python train.py --num_hidden_layers=11 --init="normal" --init_std_down=0.00283 --beta1=0.9 --schedule="wsd" --decay_fraction=0.403
Each number is 500 + 50 x the weight over its row's rms, rounded and kept within 0 to 999. Layers, rows and columns count from 0. Numbers have three digits each. The size before them is the row's rms in percent of the matrix's.

# layer 4 MLP down (transposed), 640x160, rms 0.0702, rows 245-340, columns 32-63
090:484457561472499575537512473532520582544461528486407619467506533618570529474566527527463376474468
106:508467582441523525582451566551505417535418422481543448510456506564535459489492555523460407475366
097:561490439513487577539473432495472484439506536500542421422490407470549594501493512532475437474568
095:528503442491522534536534482496483519535508580529547510539519550458513499554489504496497583502495
099:449378525398529524505503554503553427448463577581547493479518432496472509635502490531513519445451
096:578515522562470450403481571528538543453496457446640562544481521445492469570372414462509477528531
110:483481569460451453575517590437440539513488589551471497515472529441506605576483416429542481446456
099:441482526445524498449492464533487539562535591572607548507532439558510476562550560522472469555443
087:625489418487485488556432404508573507461562582520590515549519567416398504463493441498545475521565
111:460499498513467434436479568491514475480442512477554508484539431465520488487420420456436454527543
090:455497433528508468516533480545594449410424484408411491516480495512445559400435494498458452529468
118:521535512473476471544505448496485482439484455506490494551529459462484561551502487439501483525492
096:435536406432545529447503542468483444436458517465431549424382458518595504497491531618458471456457
102:449512499586527512501552438511486511476437430481419476504511534474521491617450535512577536430503
098:592448456575542498533564498490577447526540530503469470518498456563594490511417478489530521476483
093:510435596433518488445569447565513534501500519495431565580513504554456565444511514514489497559535
104:553549597514453452503510552529531518422472505515415559581501525572530499507441455508487470496588
096:424474516426489561419524557569546512580435483579526432463577486489470560484558510457445506482538
098:524525480462460519403560473485504540440515465424484422474494516501601526500415546495507429543486
099:561467548446466459464475523501493520458379512468523485462465546489463547580457474512463520513530
089:578620402470459573458448528421517539487482533503548518524462533483526542556510461550499453548414
087:531606563471534535523661482543519536535340493555605483534485458426486480568522504605556511539530
099:505520409477509564496471478543446505484510576486488620545547569530494639490410455442497484556588
111:500488536446425503459367434576568453428441460530532471465533542512499560481513520501493476475592
127:489514532526617557529575517437498622468457548445511551382616526607519584452550485467490504473560
096:515455497397504492542498585548511546540514622499451425539370499492505537494459607571507575539460
096:573512539417577404513566541490485537482540592521468471515502610462577456520447528532563620499456
132:508554414515490512498543476546486588532473537408453541509500465511484428504443469533484516579475
095:523457595487553458589457576494581555468607466469480576468564437485450502435463513534454424462504
100:445548538518570515427489525460441489565423502443511538521467458497532468501544509511560504508568
094:493523520394520564466534417514511517447457486549498566513525410502435435487431498504587484451563
101:501511515477478552459393535543476600445451421514559546428449443462480491496423482480552481400544
133:523469517518478491427468430514466480455465470454430453504556511510484557480500418431496482469523
097:556561532586463455505565458437596583602539472447543494483389458550491441452475523497547517581428
095:544486516509571533518504522474455455598484539514453501562585486484468531474449577501576474547449
102:365538556519542489522442531426465511519525463459529516610509460464421464545493566513416535534502
098:485554547462540498547527648528556439566534432498497472519567464553527533568443479575548492521431
108:534543515487468539491487466510479480520484486492524538532497568590470495555563514498595506474430
109:506565488518598469528558442503416506449429533368407486505507401553507545486517438459547512522452
099:620540543447492483546477516565463493464458548473491533504457561496452399548573519491458561522479
101:490409525443468494524505556490442451535498530511462540476499471491457518504547476537538551549526
097:614456524441476530491460467578499416487569488489485494451534457480483460487480518513546519553496
087:491441458494486409471501496504520486458498490591544529599495451540468543551537501467420414419413
093:521582430577602483561481534397471440479411489548494467589511440494502460519674469562537561457464
101:481550548465524602503517488493500483557494519557502448504440515507507519529499493533461458481484
117:434546496562535543504487451472450578477446443493432516486547485513519540530533512468573539472498
108:517472469615450538469506477442494527450494391499541495510591499490491526385459448545506528498529
116:579503539450428476449538412492469474456499468482472532409520434515442583543523528458503529469464
097:488413497555481540476531487514516511512600458562567558628462522472550460456514507516462433604536
099:556461526508487448560521498508518497458536463592518589454584462503581601453510626524515551480536
101:457481540523430530486459567513463423538479458512535485445492519449445584422484477513457481476512
092:549485465519494469480512569516499525423470599545508427554491562479476480383455411538492525505503
092:596530497476442541489441416425485536488580519478523513571566609521504458523540448503573519505501
096:395462512474544455613434550468518530497417415556566494538545432545438579583660464472510646539562
094:525505433466532559549500448563529501455404517552527473435473534447462444520500402488508616533513
095:475503545626488582451512453537466507537549490607496513465593489532465500485484528462539405538534
099:488482554517522478396515425531537555565525556538407536451556489532562484432548483444543565499567
087:480453486535542476465551473521473434499446541562524500593540572500470466519417454586551418485523
095:435557423469484576442557467467516519528486497605437482529466537484509432543553578472474495518622
101:519513464505558468505509468503543476490622415522568505545540513448540493453419521523435446589506
098:518433479513451578531541640530492500470482502458594364503543543533426456488548492516464524464447
094:518506454453539477566529598457475479498583561552508442549547474549439454494433547547457493482527
086:622552426464521494522534613523563591519501519570464524478474547424515464514470551512472481558504
081:563548456445428527524497537437469465453558512487530471553486453481481458510520387602517606475518
097:474418618513478455544485534417418415529588566490478512500482487595488567531583485467482491525535
105:601440573502524487588492440517459520450458455469489440567451532627531531456507484461465473558597
105:501522461465499430527459505550483465445444482529476538464501490574536529479474494508412463554519
096:501542522492554466495540546485518577500496493613511475538492490542483528502608454529456536448507
102:572515428537454474445540450490472458467586488483482554554549465562565569607483506467539536474575
085:489419523471527508548468560428522568539567404509536542540480526539432489535618494453403512508511
101:419522471472525464502464515515538516456561487436464421490490464529430527471541498562542427501566
099:501459481527400425473532518498489487545532516562557558552553507543521505488498510494472486474487
098:579543487435616461411548602497480520487437474535407505531448513472566523454451486534432589551470
090:564495514453532481527555548510482536498415436509557585445509574515515519495544497398477472540470
097:512603593505592533438601533547481558588438366451471483521452506459556485462500496506474504456503
102:517457506550521534504476454509498582552441548577509483584510569381479551484491575496411546471509
105:499555514502531555601490545442461463470576538434451467386434471489516533490549454600406412439395
095:507476632505525518463454419482587516486486418483520495545547494556560439549513488489529507578535
096:467553463570496534549475406561357506521495487502433520527605466480488621537316502501473494548429
094:534455543536539500560466453522551466572431520540417506394496469463461520564478506526515499474501
100:453530460446523541524543470500443535562477527486593451594485433494434488462496616578488554559397
088:399533510453551549616537562561537497512564550431545512518507534502412492460393440461507497506476
099:515456490534486544525499528521553501579497546590381571438361469535485525508411496421429487550479
097:429485526450452529490429391522540456523563527426523546535457517518496495467530519552429464526512
096:554496437610478471575551575477476461458480462553600506473556542572400513606502518535565547465508
095:513504464414520522506458598537586576523543586530376565497430645522489461447613478535535520500505
085:483533534499527470505510529521512575443458516520460470536460545505476484493481468508499466502493
106:474489558503401455373467358472444527495468426438542500422475486498566486466440475532502427499523
090:540567514656455548512514494441445471520451485478577506537478513448535468522552455431419534477490
096:551528362452419497545504408567513487478484567462520429459484483644479520489447467451443506571573
095:588483558452403499573549550506437475451550461552484519534443433383530551567492516523542557516516
094:505544541457465472447545505494505491522536512380490566473442432464465399471336526525512574493407
096:485599461447513496476425609557465471474524499498452505389488482568571541484308534519520472474490
095:592499421560533501432525579453486540479546537555475540411534560594529444592559604496477494540376
091:505505439458582578497612478517395441513503509471592434534563479454560503523544511436542457372453
096:435465444494512464527523463544543570545471499526565510448573578455466555488490513479573520461436
# layer 4 MLP up, 640x160, rms 0.0843, rows 246-341, columns 32-63
103:550419530475531539468412508488550422573407528466580460515438535526527545457437476421485463497434
097:499542550423545510489516432521555478545497516424518405477536484507661546483493504510502467521516
091:518517497508378421512563512457438517446442581517543500505443465465534527529423495487495547478422
103:465422492494408570465400449542505494501453462486430535559522515510463536559428458424502397493455
098:511496472583473508473493423417485576493497464460605495545503517559471500457412545461525456521600
108:510461521520456484535508469529461500524470555564395430507467559471507537489523514430490451534511
102:473476526455452488440541400542459529556529528470562546535526473577532533549530472453557464500454
091:571453471492443547473474370461582565442503435514527452509617524450530505438533388511614437510488
104:494462539539535528439510518500563443406508460445517541516532535427455489474473500429490477532554
090:495557489394408425501440454524560529482455492433410424440429443492472571442572491402574496480487
102:529464465447520512492421447589473460353491541420414448443494435431469537507444497514504504496494
100:542483511537537531489530505511503505478461526479431474520503491548496514516480487505546532545482
103:541520398511431479464521470533523515490391536546461462480541410585470545483450502518520516490472
097:531578435528509602532472465508588531500483478511461552491432451491450502459464542452488519539542
098:489453515486531454421587392614476455474466492489468527551484525517443576541398515501596502458497
108:487544481422529547471444495545547478470416541450436515484552493513427570572452488477576560389535
098:505564461564581561451412478461538521505481494513523479534576470515442527547531528460453495415592
107:494518519491561472505514430432529534475513430365453487537517583486587558466503438486526423606584
103:544462420573515541467602458495499505482511433401428494531647530532488457553454463464562424521466
093:585513426481512563498486441426515493431459504523564429540424525488552568501465479550492474471568
093:522502598496405553566586401594560546519457461445552413573497472528536467425485506528511459593604
096:488562493471519465442408459570585481512489570460547529429481387485496500527475453513575497492524
100:525525485495572539426522486544424428495411463508469488561499471581466493554474472425528475529431
117:529539534521482565515526355556613483471446524494408469512547415477535532541527371482492569515566
090:551448419470553458507484566539484539505472619560453452480421529567467515536476475451479594510528
107:498408520477589461436501491514499461392490515403441415509497507395455501595431536473481478506518
119:552454418539461485463387464499539483580457483506388545430585515506567512560448500449561485529512
104:591527450576460583469482491534435553471512431504545492468416514510453537428437461553524475521624
097:482490515493550479455504434518474385607442532498491498475447444529483487479527504433511495538562
103:494498577533517500511505490559490495451514507521557474461472472548440513593488433468506505549569
104:466555463448456472373494491514470478566487459406470475566542458520496461568533494490529537542471
076:518434470485542474493436458463491533487439476454527477473562420559449553593486511389505500484487
097:534556552542400505486549489541524504536540453537458457419494379583447450516449494435596412493573
101:548397487530435528498391440452480446543451511471424423527533464454428464555493490441492484512512
103:384470564533558451470520524452499471463521450534462528522550522452473450559495565435483474573530
100:522542474525440556501490494515524452509478445492399450480509484536515545517476467487555539465489
106:513449528487574489475433476501548500390516441466518455455587474510575503453418484469527519521410
110:569565509416570487498439447569439453382444474429505490491556422448464577571506430443517439531456
103:544541513381342522492524469570432486453511456427445465390454502540470541488501446421531529471433
100:541482569455424419364416495457503430458575516482514470490525445487490515541501454522530433484481
100:572441517427402485443478458487576476476550516568482468450466488533549481522503492425549466535475
096:486525427468524647388465478548564511407480437433527540479545535595536528560500505454492520528583
092:514534497552586589564506501463472529475451477470407499457473520597472554509541475508494617533412
101:543577560521525531505486462457459495506487509540509432441499501415476555535492498520430465552510
108:569495492555569430548539454576478532503481455463462520497479472509457613481544419473492484517476
103:497390563559488561450412495540633606454479526443477489536520448563461489456471387523437560551504
102:517503526548522461451477499452504510550432543469524532459511440524583546567480535454543552605483
093:469374479546529536519533432459427523553532498499565535536479502523391595431423483502485451536566
106:526428528461580562453506450544485518514404491533540474493515469513484559474480481518600491435491
107:551507434544442466448461517490568499477498458399531413526504540571417567486546487453512463462582
094:504428537505477583494445457530484437490471469464403501542427497600434510437501398416559542438499
101:571467480509400551452463376482490522449522502532546456373541514505523534511495459412502504471524
094:485517486593537500530449497549522465543475448426485449429468449542549609557503491565515618533558
102:538493439539479583535375400461477530484485440377428434493402502517513546509472536515515570480481
103:571510467506535513474520516563498505513479441442381481468507439483548489551484407467604544467464
100:538451504585517607348526470523541451515547554494437479433447452515394501483539466397474566486582
088:492469493493564469454585473520417521484479472528495504421572494547549498509484513549459516530578
099:489588437497523562487479485501476540477467535523488475420496553602511504518547518414568513584577
102:522374639554482529515462416502475500610479466481467463523504450558504503453460506520523483413473
104:554392448486488505508471498514511473506468496428566358510486443518524545470447511514429478453440
108:524385534561382547477453514550492454514462559528445436463545477580533546579445470487498461368628
089:592583416488428548474561547497524557495497570525525492390503513544499494541483524446520426514531
089:586569457525572473461474481442588402361537385437469467437493489417409492477510456572573491450496
105:508494553643437433469505489481494406548543510499527406504459448552557442516492519454571507518606
108:540475551523436518446506459560474498517497573565539461483457511485509494473477387467508524510620
105:538564493543429471542458489451501460504396602506495494456461484582505614494512428476535544449468
100:465462528510567559543456469551505554476459527504560479510451556527499536502568353448545574453513
106:488555435503438457416540528496463527537479495490544463565564483442593580556464462403603428495487
088:570507422481511525498484503515525493548511377405510590519401501450533616453439523482503520547486
094:511489526481457506473515509429469506403370535577436475472514512540410540575416459470513437518502
099:444533463525487417531469516519512406446525468492517452512537532563440538485409517467507440516513
106:538511491490513510498501508572439526506406614452453437446500502591515521454485523531583528518473
099:554443565501494544538353517555490549546437558499568496645530482539556525537513586514514427472526
107:595487547509532527528477489649542552493477431466463455422447463434558533456486481409525553465527
103:466407541584375460427477442597537565440496549534485519528527551531574555591528501409547553499514
111:460584453583539544394515495471423335514447494430478462498409446458513512495497580482473453529549
103:497467498473342462457557424531474563469454439513476484540523508568536548470484567438519516519512
103:481443489515433498539479474435447434523415499472434480489531464498489522533399422499507496405432
097:540417478537540398467466409583641539541426457567484426493560507503491523556496509447465413556469
099:484473481573471499551546502511493537488456524487491487580535474464466501470527504557490518460479
095:422508622562526490471505475479489493569470562470445427499627511500476484505510442441546534485492
100:566430483608500538584505478519619519484459557532443581528468502553472556599489517419492442530505
100:465462516439476437510500466561484463471529511456523503540504479503481568494503484466554531525548
092:482500476507459560540524499478480412530509450410485559394511494505520529563488531504507506510446
090:557461462532445560384438504425541569519441504483434459479490540557579562545457527439665461425444
088:476515496488474430470441439522480498494412562516409456512522378619564511566541481527511506456569
102:498529557542427555497497474430441496466529502508506396454581512514515544618552446445503547495510
086:507567495480414463584479442505496469406454425404613477486557402540413465484450463454445422475490
098:499428503485475467457545451531513432517394472543465524449606460523484535546518543373439485557568
094:636513514578462548423447507474405478494462523490460472399498508496506597520473513573553525393474
099:545532591531516550481495482576480478470521563421465479474438467418448508437428452555453485491605
101:557393520464451434440528498452519482513444563496429530413502505617493515555469490546559432497574
098:513498516538438557428531541569560514465530424446489476445522561582488514483479513425493529557408
096:535525496387525484415582498568422362498533478444568443544546422478501539491494517449563442453429
102:517492499462542475491469494495508484495424486510555516510488548569544477514446518473520566488484
097:503493364527497464492431415461508434476428580576487530539500518526403490411472497468472508502549